python train.py --activation="tanh_gelu" --positions="learned" --init_std_o=0.00215 --lr_mult_qkv=0.7 --schedule="wsd" --decay_shape="square" --final_lr_fraction=0.0
Each number is 128 + 32 x the weight over its row's rms, rounded and kept within 0 to 255. Layers, rows and columns count from 0. Numbers have three digits each. The size before them is the row's rms in percent of the matrix's.

# layer 6 MLP up, 512x128, rms 0.0583, rows 218-326, columns 0-127
148:127088118148084105099116136125131127118124141185055112193122117152159159079172165129116110134214108167165199116077075138175131098104098088112108071107128104113088113164181171140055129143152117112139183115092174132099179137208196122095120074128142143098143132137093113109104105145130119110091082102137108106178141147159150156178148095114166145129089105155135125162164097098125113138094
147:126141222103106108102143116152131115120192097123089135066074130139149127148051143123109118101182090135141079164158116081095171131113138145133136146135174106120155163145074212128125132124085152076159153038123164150088146106175156142079127110104152137094074126161162094120077145120149169201171143147123119068144138120122097161092129135127140109134153109070121138148164146083108156173135
004:109096141163113152090077171165115155109128058218183149130095139115114173109083129136157120139142171200103151134162130143107147113139135151142107141187111112156113151140152137064194093109134109146080114137123170196132181166172145121106169130135141175134151131122173141156110180207115137153122149153151122185165158121099164123184173095144163140157124139153187141125162073154180120155092
115:155127147189110122092099102149122094124153089139108060046154083119080120138094157111203072169131109199109147133127126162128160141077081155128126111152165124174107118154158172105064089129152098146154138143164202187114116140096152126102115104174104167163142093184178101172083071113131147098110164149134128121098139119126191128117134129157173183130146126154073114113114107131101075110127
004:128169148180124143074127188112182153081180083161112111137072114096101183105140118121124117135153144066147149125113179170094124074160109108169110168190141086155138113173196122106120090083131145169082106166148130157177211121120165157123100133106139130118168146136170104128092107080089139100146115173172097144101163152139102122173172093151148143128124165131169168127169065109169097153126
119:155128117192092093119112126133136159125122152131114089065120066193084190086130123124138094123150104157131110121078160104167162131058076200116152140120132085075146140120146147131141105122120130162137090074123168150095202152106149125074134117085189135099174119058134138176126118061127140189085209132104162098120154094138122105130140117147123192114139098170117145096148108116161142155128
155:165108151159111102130062147128124157103151074132112101117060149147113135104132165121162135089139029194156098142111120198132147111076108165145177092123163094153150154082132186131126129136123180129076154156110173127129111109110128090067120114178124122086138114166111113139128091098164212111098203107104103164101158155130107107107131128129207160097176133121066124154119136149120073140146
004:106141110082163104107130141113103161070115087114156129107147130078159122076105178092100137086112129162128115147182072145129127151075061142096111125148074166145105196094059099139163075158112179084111091089114096135101166170085129108097141133092123144075146137162129181080153119115108139137146088104091164124147150112167194135138078084127133117130125157201084077134089074143087127112113
138:169073141162149164097149153132125116115144154130133116168145116187069146055085134069170083144032162133113112148188112129095176145082137148133156100132117137172114158118119141139115054097145169089096132119132151113142185167155140132139116094090081149163103089196084123104149174143188134122105121132117088121155140129130103093097112059073167150079168114103133153101122177157161126174140
129:142118053108125130104117174151124176126172137122100107118121094158127117111103112152186128153118157111121097138157145108209163171066147140145194105176092055080090165101150147134109150108135125101018112097123083209105150136169143122080145063079127113098166152167132086155162143073114146101167144129122111166171141145148131130112122118155182126128130162118117138077123141185155111113096
004:179084075145140165142093107155133149041092109154157099099112099129149189121071136116132061137114068109110102113072116081099116075126121116090152141127101114069102074117125137091115055132119061084099104120118143093118130164161151106103108124089098145078152092130082167085051107074105145122120151174100062151195141127099117127127079137133140152097129111137128122134173082129116105114112
105:113094089142125136054088156164113117050149171132105106144087124151089124148132144170107098148107137144178111154088094174135170156111086138175151042132133099122130139108114160049123105159142186079101122129099130146101113097125128099096215097101139174153088150118111150119127142131169209137096116183148147131108108106120128122117104110143135138128090153139104237124102098135188131114071
130:143146123154197098083084185212098160135160066110176149116096126183129089140117129099144098132160114135104124143120123172131140146100083074165103101164072111063135137075118143144118162125169130077144123164162138124159138129146094060129171151091139079167125185046068125133138099095119160130152162102125119214105136118128104106163119132187152131117075147128095134093150081108129147110144
005:134120115138091123149060190142164121107120079163130130099107144106155169074106116117143148145074169155121094104092151141114113151129108159160125095159110136080132118127132099135080131147119170159062110117124112152137119126112102171114094102067122123127126151140129092153079127139095202138103169166229151153174189135121165204157118145172195084144136170161172135121198082134118107179078
138:157073168076105117174076122142127090133120132161095164115109161143149121091070133120159117124138100127152210156128143145144159095110085094232111096101147127108138151096141122127166189097112147106137150094131151128129124073168132126026100126200118143085081112114060153126144072132131118133087160141150101146122160151149185101162121128126141165051104142134127138172157058137145108107108
146:124102171137133152119121126136095106099121082152149135076049108121130149135133137081132125161134104137144117097108016128152124112150117129110207086120043152155155184136117101145184095115145182144068151138109102160108141098174147107143140124183145122127083128098111134143180180155109106136157111200131165116136098119076147149176193144062151105154121116124137131201131125107134058161140
004:121096117090184129083105146113094150140064042084191131144134114099085099108085151090085138128192119113086089106120126088102067143128123166104114141155116190144139175150070117064172089139152169183165151102079155118144145111134107138084126115113117148160123135137095138110115113135159116152146089120067101116108127108186170106145108149136160149099166190167124103058147126161202130151108
115:156105147126100106107100162147196105104129134194179067109095183145151164121086212111091155174166090139164236141113071110150164145143171099127129126125153109093177133105102151091121103122138138116084129106111131126121097099148098090102148097149142151129146154072078127150159146103076131152128165118090166135121090096155161156161075127126163085081136053096119157110182144104098129120095
004:138050070131114207155116173155056136047079096149137120107119079157099131140126169140160123150100098149166097135119150143083117104066162129158067137148094137142098170078137112110141109154102098154123163110115193158115111097103111095138175125134109157134143157129123132193131173159145184181149150126094132146138204165145164095078113176140103123162162115170124118091184117145120081145146
004:107120135167123186159157186170132139127066203170136168131149155165103112166106144170150122146112110140094133155185144144129112143098175103174124082131147115139163138071144183098129132122128051132177166100147176149136100180157181141157208121182119110145098132121071143161127127162189107154104170153170197163170156137139132124067133087163087125158144083108136132102120171157105134132120
149:103154141179155173173150144166131126126167156138137127115042110114177122129129141090138140153138119135149129103144054111229172111123083135188178117134139103087146149082105161110105157117094113090114176133048157168044130140167139092152152078097134132132111151162101042121098162146151130106103107137117099122156128136129122101109142098145108126093095135152042129136172071120141095132179
125:161141130173074105100114145123126090099122157158116127158103139146111184143122149152098181123171138158219074103091126109095136134118125128144113145156120162092110107122094121144112071128123149142135107074188144167123132078133104092120173064119141132134119144131064069233138074127134115154130121102175149149106123181041172144111130145113161112098140124133080140187158134098169119135039
145:126115111115153163134154136153115130096158056158150127132086147094107184131093092121130143128188076125129112143113045139129187115108074120121176122097070123120123165052103149098170151117149140107154141121159133146164140154165149110136114078175126150113153181151098051128137130112172144189057140079164172128145095197134092117150138110073156148144105108118139145121200181106088112158079
120:127134121104088177124107158173058107154198098154101133094076141189052142137072146175161083143122190124122140136132135180203162153096130117152099148120076092130078088140166157071123193123107103100159130135140134168076119099105189131130111075130102167164098106129088122124147109168120122139101099126146169137144141112129065163065118121177092131122126086147090104163151107111101124084120
139:165092146130161127098086114116055124119086069125149161082153111145140176181120152116129111146114122160156165131142126142115218073115094188152136085100125120149166147061115087107104101135102140129111137172166124091089119070109132081147096136135148134111089150131118129224075103143206106167098162138129119128122157159156128108168181058178105137150104143160107124146167087085154075126125
004:152105156188137144127115157105124167134150160122103105152142143103159140144088147205144154136151151137114145119116171095162119134119182152110151074143109112135150092118118113158079126159075107248128169118118148140149127105104160125132065104044141080166112132135072089132137162126156101089129193197163122121124091120148088161136116138119148113148162193138157157140197106171200109182141
124:124167156075106118169042127151107123139141131097089128089160093183177192102072143108117121161114072144101142107136160157108093139144161140161161132193084092114180144135135126070214107116099117075132115080087080157116151150127147108087083118111155185073100112086101096179100150087123128131097139167108126141140138122167198121129140128095127153120078136103147131153173120155164096148188
103:173142072125109085130111196154154155162168114146115157088069048134116167216104159128127111160116079104107124110144096113168170128074083122188141141156088131111153115096111100098126206145058173145094114131099193170101159117104161084089138129134093112133119073091132138107155093112111116176088164142152160146132087120130115110093119126204163118130131092147089112131152088164122113098119
148:124127097141126154129097118123128133106133079140157136130038148149084159139126108174163113134114129129102098094027099136144098155137084203131155114215109147160075140113105188111173106126177128129153086126106129155121130115134135079153147100135187136130110204096176088111116136096149150116125137210183183122165139113148152129183167100113133154083108087104074122108132067103103143137169
005:135157186240117174146150191152133145120161122219163093159124167145142157139122159194148164122157126099080200148153169140132163156116155150175111126168174175162149149159153114137104117170123123146126155165150160109107208144139179126108154139151119145132139155126187140129108143190155135122132159159134144166180144169137081174151177106155121150152158147124129136120140088188115130166163
005:148161181201149156148137155153127166091090103162219179165119118144130158175106141131144123073152139123169191165138155117136103148131181183161131179162157087158138136134149146068201139070095116133150120140109159112137198180151145105147149138154106181145114142140129177098128105132112121152124142168163137171174184120202106170145130117139117126130162152133180142091098134081132182113094
144:123117192138069142101080132087111116120164101102124100128087160121151163150138126114116190123074097136123092112130096072133152161122125183181088120127034094182095167177158134131118128115099109144087155103101136118082123119123129145098161044186180202145068126127132172165151113137129089195140140164092116164096135095158154141128118083143124121139126102137168149122202138156116117134063
004:198128114107090144148085108107181202144143109182158102119126076128158076113110143133139046091140128102150080114101108094140138132119124169105169152127112143109080090168096080151061089108138110125062119138125139099128065156143146112146114144038124150064175091201117111113096164059130167101147134145128101110187122159136157158153134142100134103117099153132124156141187108103127077150122
141:156163134128119164057081071135162075107124101144128094135120137087125147050096183162121124121071121149084151103151133176095149224100163149177177112141123070131137108136118114157119153118120161154170141174130130182043114154140163165086163152131103143112125130079140093127101177142161167142088174148127162146164157143068178140137139073116147119121136133085096126099094080112092108097147
154:151175125150057133117109071170157104102137129161082071193152109091185115079138188128117101211129051145103134164072124148144119183094170167114088125110099124100150143140100168153170113124098112119055174171141133168098160174186099136091132125093116160133172105151152076138143080135122134122130117160080137107146128157138102198111116141132142135177117107113135142159093078144167152126119
004:080121140179118209119132204132148161167152135172107174124127140113144185132112108176131137153150154172086130129181144190116150139105084130145098087158112104148143155093120146156164095118109109147107108080176122208145144137113188184145154115099149136122121145109168132159137153133127135118140158179198166156143168126151204140145174093119175196169147130144193170173161095135133134166096
145:146114143106187160140126148125069153122155084155153077146122160100151110060134159110141130137129052115112147142142095206121164128132179167132188082100093114137172121153169124087126154133101146140056160165147146124128114136115126086119121102113066159064121118140083105132171098083140162173135100161084143207106137105169113136079161144148197103133158065156120117069147131126143058144116
156:146172161144102219102091125157120160109039097133075060078161092122050143146108153101152071116115144122122141096086142092152204140089101119120148109087115143135100124110080152160152086108140164110138198117095152161122168130187142137102131073145189141153072104139137082121140144128100152135164148136117130106119143158185064101097174124148110119168113167156134148169127149136141111170116
105:122121200107087144111100179215172165170191104147094126085074111127096103178110111141139109150135149134113152166101136131122131069108151091213138108110102112117071139121098147098072152135136134073049131082133160139099116120151114117105182131164054138144131156163146128154123099121159127171119105155138153117078149140118120142200126122166083081098113152136087114069182144121118089159099
143:153121161104095073100062090152138100105123107094073131128104134113123164116145106180093183198091068126141132106097101101172166119116138161134147111155113090117187114086064100168117144154123069099135125157140126104092091148172220149084165120169158113120132146169142116160110138128116113167159154143109173077148131212151113163090140086134134182128122123113126159159192180104150095096099
144:147030088105095140140128111093141117112177150169110096115107076174167180121104180212157147123170134145089133131092100101144141137106125166147118104180142109046070086175099128101085120126139113111124111133140124169097115127185135184118099114122165158083157126134112110106137095124113136140114178206158188127114167145072147136145034074157146148135117103120167132125158143164144132156134
124:107128144169100125116113099179139117126108139110089101078129137097168079112046137139175110113099154143120175159062107164074157135083059107140135123139136092161158171155098136110119098118200149146136158164127184133195148094166141076134041069143111155147119139131161105128083141118092158138105164089143174102131148120122046138115128111109175183085120160199139134140111181133112138127125
148:105086170158162102144134132128138122102111143159158136107079131185093121075140085172122086148088165111169182094120142182153165097133118133139147145132045160110123169117097108160148132090134140108062142142147143129076148121160145118159144125091126139127072128096084149119122151071129097167158125155153139095105225036120133200198165112117125104155095075168140158088120132141146072148116
006:152120091082112153142132128174090180087150103178141130113135113146124131111170170093151097129140122205166099185193100166119158151095127121137105149138094151134079138077179114197145131199146182122124136131140120195107121150119161163138194131137162160071146127192159124219139171164122157175142152103143156140164202147137194098096117136138125150162133102156112119141137131155133081141143
004:136148128108144206052147146128093133193111099154135118155107106124108135172116148158099089127175106107078167125126138112121144064140126111096129157142151114133128144138171174052136073041185120126129140144156164096176187153146115126124161152167098156129183127127101181092117131126145112126174110211082091125142164135132144097176138128086106211092150106127145143104104118119193182103110
152:128102154128089133140125135147166109115141131142132131099079129168157191067100121149110097095096099179170162075127065120150133166148097168187156117149149099104133173136074148125160172107153138139117196093115135092159117151109124122107195104175112148136162152191118037123102106130106157135082129133098143115189156129200138074050087126118130151114121105053105140132131154112080092162154
005:137076098110134150150123142150127174163165145167134142176140099142115158149166179141154178154164113095189154157168167177124152146105132123151106135145138143216127195098177095183156079180104096179131154120150151151137154116098120129144143149111172142162164153110159125164136208155164166170176140107135182131127171180157180080126176112143091110137134144150096152155175146150174087168172
144:124135057174147112086087103139139093108138134152106132103103107149120142151098115121102123132079136131159183091059135105201148115140149138144142123113067150139148167090123125136168091091073133091112125216131136080135131168102162104105146106098130132147122165205094063135130128086193116162106115125123119100143195201115085112155142127135114162200088105084148157189129137190141131087165
004:169151192130125155115164138169145169155089113176185114151119161131145139202108135187130055119144125092084146126144177111095130087147185121125134172125162096116158133157157188000148135090158116155132154140123199142162154167154178121149179155154125161159161117126130145121130109138115111096130135197098107143145154123121098137132126175148099143105149120109181105103119134108161149121103
005:133152137065167112095083128124109104157166062138151163125116152056134115067090125094074080131151153164104070135142097136129108151125088141131166148175074128108166173178093089105137113137191186147051105128148117138122164154118122154084137110097134129119150159159165121133110112104097152081151095161141131172124157163125175097169075095143224116110100159186153120113126073149155139146095
005:112157134142052126141166154145106103151045162135175117102124119146130116166094131163128120103118166133146129137137148130103063124125172129125136093073139096096148089092126190008132159133111135158132149131140182147169120152108097107157124133106095109164095143107098119071160071134119129143091140169160118124139167079117133215094092149145066086122179121164142081143143183086093165093096
004:134131121140084195118152185156114167078050101157149111144111139156072125112117160157138084080105114191113123190179124169108069133102151119155123106138142132136159128072155139130087084113126050129127182099162158133158110175131132124145126122134118118094093083160066113133150088124163139184092125169184154127151196117142151162082183119128041142166163103114108138108166170139107123130117
137:142111122125126105102118105172131118113122102142093096207115074121095098145102124118103104148156173199147168180158149187108144146170099144169123111118172110094151125055105184090120106135127162142154140132102169085110140125139165135142120078161126120109094114154125125146102129146185127084190186217168123123120189121104117141116131116124130154124088105089099107177118014103106093101191
004:127167101082082127143156177143070110136136114155117124116120236123126118138160151159121115132086155189102114154184122157082141125148184077117137131141117105099174176120133163045133089115156112208114152136177154184176142108115097111138194108119138141156165163127158076124194151146156172122119146113136137111089190104096157124143138113164167126110172160195129108146099083149144113159143
005:136066100152157161102145149137095120077161121126113135143110133127110193139143136139106166149199129090084178106106156158115146108109116075135127123186140098195122177199120123105157083080078093175131126148162128113180212098141107104129115087139127136153174131081149095082138176087189124132163141092117122114105113147158129089177196081102139140134156171166110162144143101114207107155130
004:124150146137134146145194148124085066136085094058172192173149106110102143161140136133072135078176114100126143134156156124122123144146136169091140150096103162143104201130130108039132141214184142151121144114133126135143166104070066119155141129145132147133162199124157134149119109143105159118162156141096129124142169132152195122123115171150141188090139182140103057134067152144134174127101
153:130096106167105153131085119133063080125087126171103169100139152156166055067122142114143118109109059177108112166119082163102126133120055187151139136130105116162171133176097162117152070128108124185123154121113129067150153123158130121117089117134095147088122139122134131153170161133138180126124144113152161110149115103190128109110125098151118208122103054161094120197109113155178142216110
130:096086151094096125092123164172113151133163128086149062155126132205150123127110152118167139105129107120134117127090111111130121160101036093191121108123080044087139119115097140117078132114108138140144140110196125165142163120139144131080135139149204143102180181110120173146153090084145150107143155096129178115145138133146188109122128126146160137073112138121081121141093064136208150202166
004:107074122202108154102116192126168148053121117138095115178071111126114181119093108168137152085122112067086167099085178132104100098113169125155088095135151084173111135102142106088117082167055061177096124119118122163136139079100115099154072112072120109144110140065112106116084126123110111120131170170172111135108124146134097145123129117110103143154140176084157115115199090121140101167092
147:121081077164089171107127173152099122126142176097147094118099132105172142155101095130117145119156169136164078125092063188082123085124111164206117120192098093184111116132114140118139069145138110101074144117149118069126092106164113114100159106115175167123141185135127090097156136127148137093141135173181187096144182101066092097144132088147113156102108121090082121189168131155179157134159
108:183100103140094091135115175119113117162169112171091135169143144163084137120108149168162082116105121148130103144082044158136082144116154138166154162154102122117127134169120132116072075145079157100140125135158156117131056198085150062101113107198081172079138100119102086148152132141105109164132133148172153159143178088180114146106111125131156110107042065132094119078135083102142105136120
163:107149111133148098144127112204094132109099164162116118140073106176125116140119161087146119114096102155112154168094076155079174111060120138106148076127141150140109112144156191137147182100079119113048168157204179124144149049132134155080104137091150107188105139146139107136118145094106161111140164079117104142185130139173127040126150165142149162128133156112184143163133188109124108156101
004:152137160134192143090154102130135178116183106113083099131090145072129173100129104128108142129109116063082163085123163151119172110110078120126096169182132134127082117171122099144137064044128141104102087131135092087081194101160166115103140107146112162072158127152164146105076106101100100108168118136110091123121061138150084061149180114116158158150116135118151163114095050133105100117167
005:141140157087101084132113072104180125199101131126120082096145158119199082136120081138106084121087129064055132066069128078118142088160126138101137109126140130076099057145152129105082159128147159113098097148122088082107068118148117105132084126096125104166154120115132097128118131129098100084100151095137081092124040094089081161172074141144155109109100141089132102125115073107112112144102
004:109155135150093139091141141118138141174079149140135145130167118160180118142132143176118144113167158097084181134150080128136142093127124148108120111143167094170063109125163181125125121075131135122164145126134103074189139136120062089131105115142083096148143144104058137038155118098175115131119153063172133064153096063125154167194141054079065128110179148148131120098088171122150125121135
004:173152168158153185135125169139188162108115134140129119157128144089182147119087148137157062106051143160140159131121135140116123106115120144139146139144112106075147139109067145086119090153102117109077122121156148145089120151145168081148134133111095151080130150102128157149172105077097184133141147237130150179173201175107140189103115166112144207137097125119173112144159121110073150107072
145:150101167105096168108106167156103116107120108135086093119138088129120142064080136179135142115085124125128076160133136178079154141181136129114075138105176144198053155123064101176136127115140135141134147169134166192110145123220146125112124134124066163124091121114120096125099173149112165150100130114123125122177171142147135143108099126130045129168111065139139151122119145132095142242137
130:138121142142094153136146164169106205143113161152113119138113127100106125122109151081123068194155118126120140142090119190130128112055155132132114105117136127112167162114139138113165153135133091040091162195115131133080200132157065099132136073152120163140139232159141107093100132144156114147142157166113138129122131040088066092155138134120118104085060137125108133165132120083141099103176
136:165137153101123118108078170184175176136136096135120090155133120152102157116074111093176163119174106137156078144139111127093110158107105128131107098146113104138121092091132134104126123111148118118145084113161096149087158096153128147112112064055052176062106148096087154128166134089187144138148126152073187154143148152159174090143169120186124178063103183162118135139200086103084148100147
134:135113121149103162086148128135064162124129168172137148165111140124117112113100168133119101158133111128119110118105116186136157110082042133211169142144130124131075153168092130103080153123112160122135134116143170170134105091158168115112048146074073163100101125151103115113117116126115180103087111177175091168116200081102140148092153106183102098139074144081115108106126123132118161213197
150:163092108143099113154124153115131163115132134141134080108067115143100063081119093101149118145185145142139125144077105141145213077081081191179132094161057111168146175078124116095173152112084126144084117185113167137127086140107146151124150113124099166068147132086132107158096088095170086178152119216169129112130150136163103111175160116159148133149097131091099132161166102144138139141178
143:155114161091123122135158161136133085128117075113133058154136132224118142121116106095120104166136143131159134114113054095076172129109160076170133097050130107096080120136081193128075175117143098081082130081156140164117163138128083132070197105104128174192108118157132132109091147139126178138162162123130160122206160068179152111141142131110134110108130136146129146170167143121116106162124
150:078083102105174153117145082132134135097137062125158147103145132118124135165110109142146183139122067155162135210133061090182155109155117169162166117205070121178139142066102154101084117114162201124137133117075167135168121135140206144103128137149130114112079146105187069129128109137191115166129158127127119100128145180078076123101134134086172114110113105073147129152126128140099113143135
005:164063076103116198107130136170065144049129103167130069116106136147137167097102158137155110158142136201098143161141113185098130113065110099141132133172093103133130182141130153108147083125124091137099158131155180161122134130130116050106108084142121111120160135104163109170198151143154189178138137162132117124130190152068140105146152089116128094147170107193099130123148128169164069132124
153:126155097123138094128141129153127096083116082137082142158154144109176121175085187132088146171115106136086122117118122185094188118178119136155116108145147082136091169115114110146158099096087126102101202133117139125176143151137192087129174102052108157119096141125136107158101168180121164149113069088188117174141098167200122048098115107171126125082169116120150160119158133174168120123075
142:167077108099089154120101120186190162113137106126169076102114074120155145036123112170134079131186132137127193111144091112181119125107109141165115091131068119074110094112143199145102126146118118112070144153194143133136192197155094112143107134133148151157146181110164121175164077116150177133091165098161097110139155114181155097114154141137127140102125136133152126080112153077110113173118
160:130127152147113120143091117142156092090132140151136160089088167088125124081086113172122074206090086165162159146115120110155169085041142169156122148097110120147156185118085115136174094097061136136119116156131225113134111165134136107126113124110100129120175123134153082138110173137178154210099142093100148101128124134192105178111176072110095150149109100081171157156151105177124113125114
005:108107105077130143077118088127104160113084082116159090153127100125118063124094147114093078087142081075084135137121101097127107092095115148104103141098142140154107143105106098089146084160154071105140131121075139078069100143141117090104120154116118134106134076116062156107103103133114119127139058047039119103132080147129116058130092143100051131096106115098110065081095129140127114076117
005:148084079143109143172146128138141150076155160164087098146129194128138161097134141163161159110095107134077148101147153157100177125118127094150126105167133109156112124102170101167143049252088066203068127110133101123098144109129163101130119103095186102115129116104137051158117162132139155123134169099122116121109100151066096116127164085145150122162142158140118100177168093130135077165151
162:167134194134120128085094059121114161104087094178114069127113095138142184109120135145142131123093170179107131185099145121137163192180153133147156130107085110142129156138084107158147056134126155099077174112206153071136104145183151107094173147117100151118066135088110120133160133096152120133146153149090086123108146134180087085106076152117128079131128110094168134213140136117110152176098
005:159095087109121182156156074144093080208050115095149085133155113137129153115126129082162137123083096094207147123088145098098129094118118141101163145127147148105100117121157151177108109137125055057103137134139132056136089138081081049147089121127096140158123133109078159079102084102116160174118147128136096111173150103103123149093073179136086118107151128131109131082179133090119107104110
131:134095142124122121078132107134118160114086108153135152152126075137097127085145126141080150140082145156194090136140128178100125120159138138161152148100132026148093144110099125136139146125179169159138146108138131096112106118126172105136182085135067156130101078144135112168121180078165176169127107148148107216144205088131202112087113094130118122111108077063083125097135101183112128188089
137:163064103155185149132145159172137090112197152137133075140106093098148174108148149097134164106124052134133129131093081180111137098084070129162089104145129096051117104163153143109151123124143129104186098139118127176078152153165142106091083092169105180153145130009079143126133132069171164128126114123151114169142175095137172137148128090174173133142123132097127124124146111143114149159113
143:142151176122108130125109152141173125127111150147104129082126129113105135017055118092147114134100109181169142149145126127092129144081028163190155102128148115129091189070158132132176103118118166154147108096127172108120173112118132109118154149099126131085026121111143122171195116118185129109148149132173131082076174157111122114161122155133107108073114128115124137164144082100188114146143
005:171096181138166144122137103165129136155140168138118111153131147148185179134108166158178202180141140170154203100162129117148178119113160139134156136192151100155099124144179182164167139166135145145177139160138162088113181155172145061127162124154130145172137144107096160139103164145130090130132195175154125151158128105112063153168148145115129127121152145186190150116140153149198144096186
127:145085185139133150120080101149138107128190148148140155110083137126106156136063152199132143100175129137102064174132132123120141125097090107137101087125084123089119108120199136129147057131116167054132092103119163136125179131194089113145153084142136130150134129104092171141151140104142113098155150211148164124102118100124171185163150083164131111115072094125191125113168150088156063148180
073:163115123112145117103144107139118132180129119153132131119088134132136119133129141123122111116130162105120137095127143123096122123124113078120079136161131110083107130125129113041114189255111207126150139090114130145103082130135097138149122145126136125126099126137115118132179121109120146138149110107135111108097118113156144137096080135127132117107109136096137255109051079112108125119134
134:125048110112088127091119099152147106134135102136066173159090217083154138131156138136132114119193117115138145156158150104146169148114097156181144129146104102107073189102125130157117155122135160107097174105168174079078145141173117122120205102063121115133111117124143099066126089131176151187111150112082130096094147170213102145135100122137118084076122108133145135085170122175140107173107
005:127204166120114096088139163096118100209109122112146159104129145108124139152138098096109097146137190151168116145152136122125102141196125134104137142117103105080172127115132179019135166155196211137127137117135166205142105142103128166121113147132107122161137175126166138150204113146095163115137126203152116153134158123097158168146076161164143190107114145172149090118111133136142183132101
004:138118113138120124113095181147117129147111078126144150124079151084143159118093115127115134120098178165115145111092149138096074130153167134155133112181127107129131139109150138064165122074109151197080126114131139174154151135113105120140104109096115148182138159098152093131135122183113144157119190180207114168107186120136133190155122110165210160136170197139186150090182083096182103184068
142:141130138127122147134055093214124103124096144136110118136150171118103136126145104129097139094115098157156204157125071097160176135137054153097203114086100147193191150070081112114131127120082151147119135132101178133132133110200189165148082139104118124116168069192142122105114127101090167136097184159115107168120133087165110137118141114157135109166105086118138134103147128125085081191115
004:154146103145111135206151139141133208148074074090171118166136127144143143115129127113121046078119113111156152127128140114094109108124138143083106172116146161089107124098121120107099068130141091093145152180167126117095108142127132079157083160070120173084180136188127146153167081150103176164132133158128097113215174141104191178141102161144105105078117093160105130153173131103066105106156
144:180142140097104113098146166173115111131147103129088103140126064135108141159127122169186124166143125122150137194069128093156106169104101157111128078093158077053098125100126151135121121131051157122075119105134136108091109058184174154094123128172083165201079151151129121116085107154110133101139154132134160116121171155082133182179150090173210087121131107133109133152135104133198116144120
142:182132165113143128157075188076105146090147101101111080117172085126134155121117181140098161146106100130124134152141097135145137107148137083105098102092155112201152142068093146131099082115125168134096169111178155182149088126185209113092132063155111126049094132148163145148085134119123159186110153098112171163169125093153123081107117103081143172120143100149151151119155162129172112201117
129:168096146172048138166076123166096129108139092195121131189113128154135120129074113164118179202124107135109105145106132183141140117171129129169057135145120131166136107100105163104121112101070118062108146113128122153125152141152198110117143076109149150108137217125133173174096089100086136098094162099132163132154122129134110093168124143064121154135062114100077146180164155102148096135156
004:152131152088082147161131102166166144169125137181104113141157242141211116131152138162133127095039149144069159122172139151129188071112151119157160158169137110113095125091162162123141103122112106143030115142153097091090107161171118106166155137154129147148176130099153145195135107137111175102145145092139155120134121142071110111161138107163160083135131119103162118145087068116115140094124
166:126134165149104137097109104136159106081168123140138103110105116168113193111056198142130138112114064160091137181109077085085133149119082166085138150088143117145091118124085177159165141136130119137131176127121189147129180113134114040129099095159144138190146143165120112117105141155124167175108183160168102108089121095141140118098122119159150162143099061159166153104181048100132120193138
005:084127092170112130131092168148112112014122133144149140068109112079122150085070156121107098104107112160091072140134101160124076136091076115156109044116084089108139115076094105110097116143086135093109100082136119160131162141090159149122110090098130089062084137127114106113091086101090112113089116147169153167147175126126148161107106035117134104132122094147126100150131109132075127156070
004:115139114193081163142150163132083027129123121121076127083137150136139174122126117138139136152092133166066135142124120158131112153110153087124145049157115084124164154114124164106065154092084151073130115095163141171149126102068102095116086096139122100139106154101171135170182142154133194131089171195203133124104184110085115217152132086125138137128146119104120135124126109174108140157116
004:120140107157141128112112168111131196067170114206106171096132121083079178142117120142093131123177144126083122141139160146138151171126121083121120140160102114150164139156086132127127083102114135152148094102094103194159140115136190201101180104104182160072127069164114104064120183080135127122140114092158153088134092116175184105146165065116185157129130177116137139136122105167160069147129
004:135166205164136133146129130145160195192152122204156149170131138119158115152079115177149093077076136140131151152180117170140147122100160149164120130187135121118120125119131147114159099094103127116091092140141158142057182163199199069122155148168123191115115105126144169167124103144130137121121134163153185192199147152163085131132111130139105120151097124104184140108113103110074150085134
150:184129155108051135130092108120107159121116125143110131130153104163138198116110191141098133111135087138145193110115166164105179163096125144123162125170084152114112180119086127127101154096134146106097121170131141062120114084161168086144106106069192107182128162108111186113120071157097147148056193103153117172166159176121141127133076117107135136076128082065136147184144115127090132131082
005:086121144157139085131110144128093083094165116187116165085148093135087149077118124130099125167155135198144040166181087205147135152105092125148109082137069139131145153139114098209113136127125136104114129110134113175132149130098162178110168110136165125067081124156157109164090134138158164120130104085187176162147145132148200113099138061120175110146088099154094158141180143145098100128140
004:146086119165142179136125109144110142062165150171110090110137157116153161098101139164118117137133094115013141113116133138129167103090106102114139098173150114128102102147121107183105055077099027118107114111153114078092151132174187109109146100121136117074161119131124143108073116112132121107118128143100089126153108138094087099153203074106165126147135095147119180179122047139086098132153
104:118127098114140123062108183117100192073107107106114082143084146123084110104089119163127186154112132106138080148119108116082174155087156113165170112167141135148102154099122129070154202169128157061130098116139178161160150110112146074075187118161083160082117111154126041150138128104167173160158129166153173119087144114148124113135129129122124112178094143091100198165135092123131091155161
144:121123177151174176157100134200140093136162089106086075092122111108163123097086154101124083138164132093148175132143135184164123111087123125085063079092141111130119109132117161169127152135092140146185102136143160168067145069163088045101134106114099138066089165078098129089143152137100132125145151172208110159161196112141167104102151170117162129142089145113120129105139106145183133103116
005:162110181113147185108144152157135104196126138118087114190146185122202075192114134170117107113079128109060186133119198136132150121115174128139154105154143133144153177121097137116107160102120098153126157092160143091108113135160132114153162140153105113209148153038119165180172142132159169136124137219088166154118144164128124119154132168110165192127124116079115139130102119118118152124103
004:131096135092120106138131155132100107105084110161163140140132158084103152118104135120123119117057155139134091124111152157070118079131138117148085104146097133120103137113138132062148087202108102240060123105102146186099117116101143081132181117115131130157118184078157071173126111165130179131160162124102121152125141132101129097079121159178177159155140191178157077115174077112110065152121
144:097069093131123090104113159119182110125063160134103071181122107123102130095136113128138097128183126138131121138099103126166194152131160166075153122105153066143122139121102139150103097128100162152165126142152186150110163096093159174089140123187148149165112107113099115096113113115093200179168209127096156141131141048070143103158116068125132151084084102163142151123154076152110127178073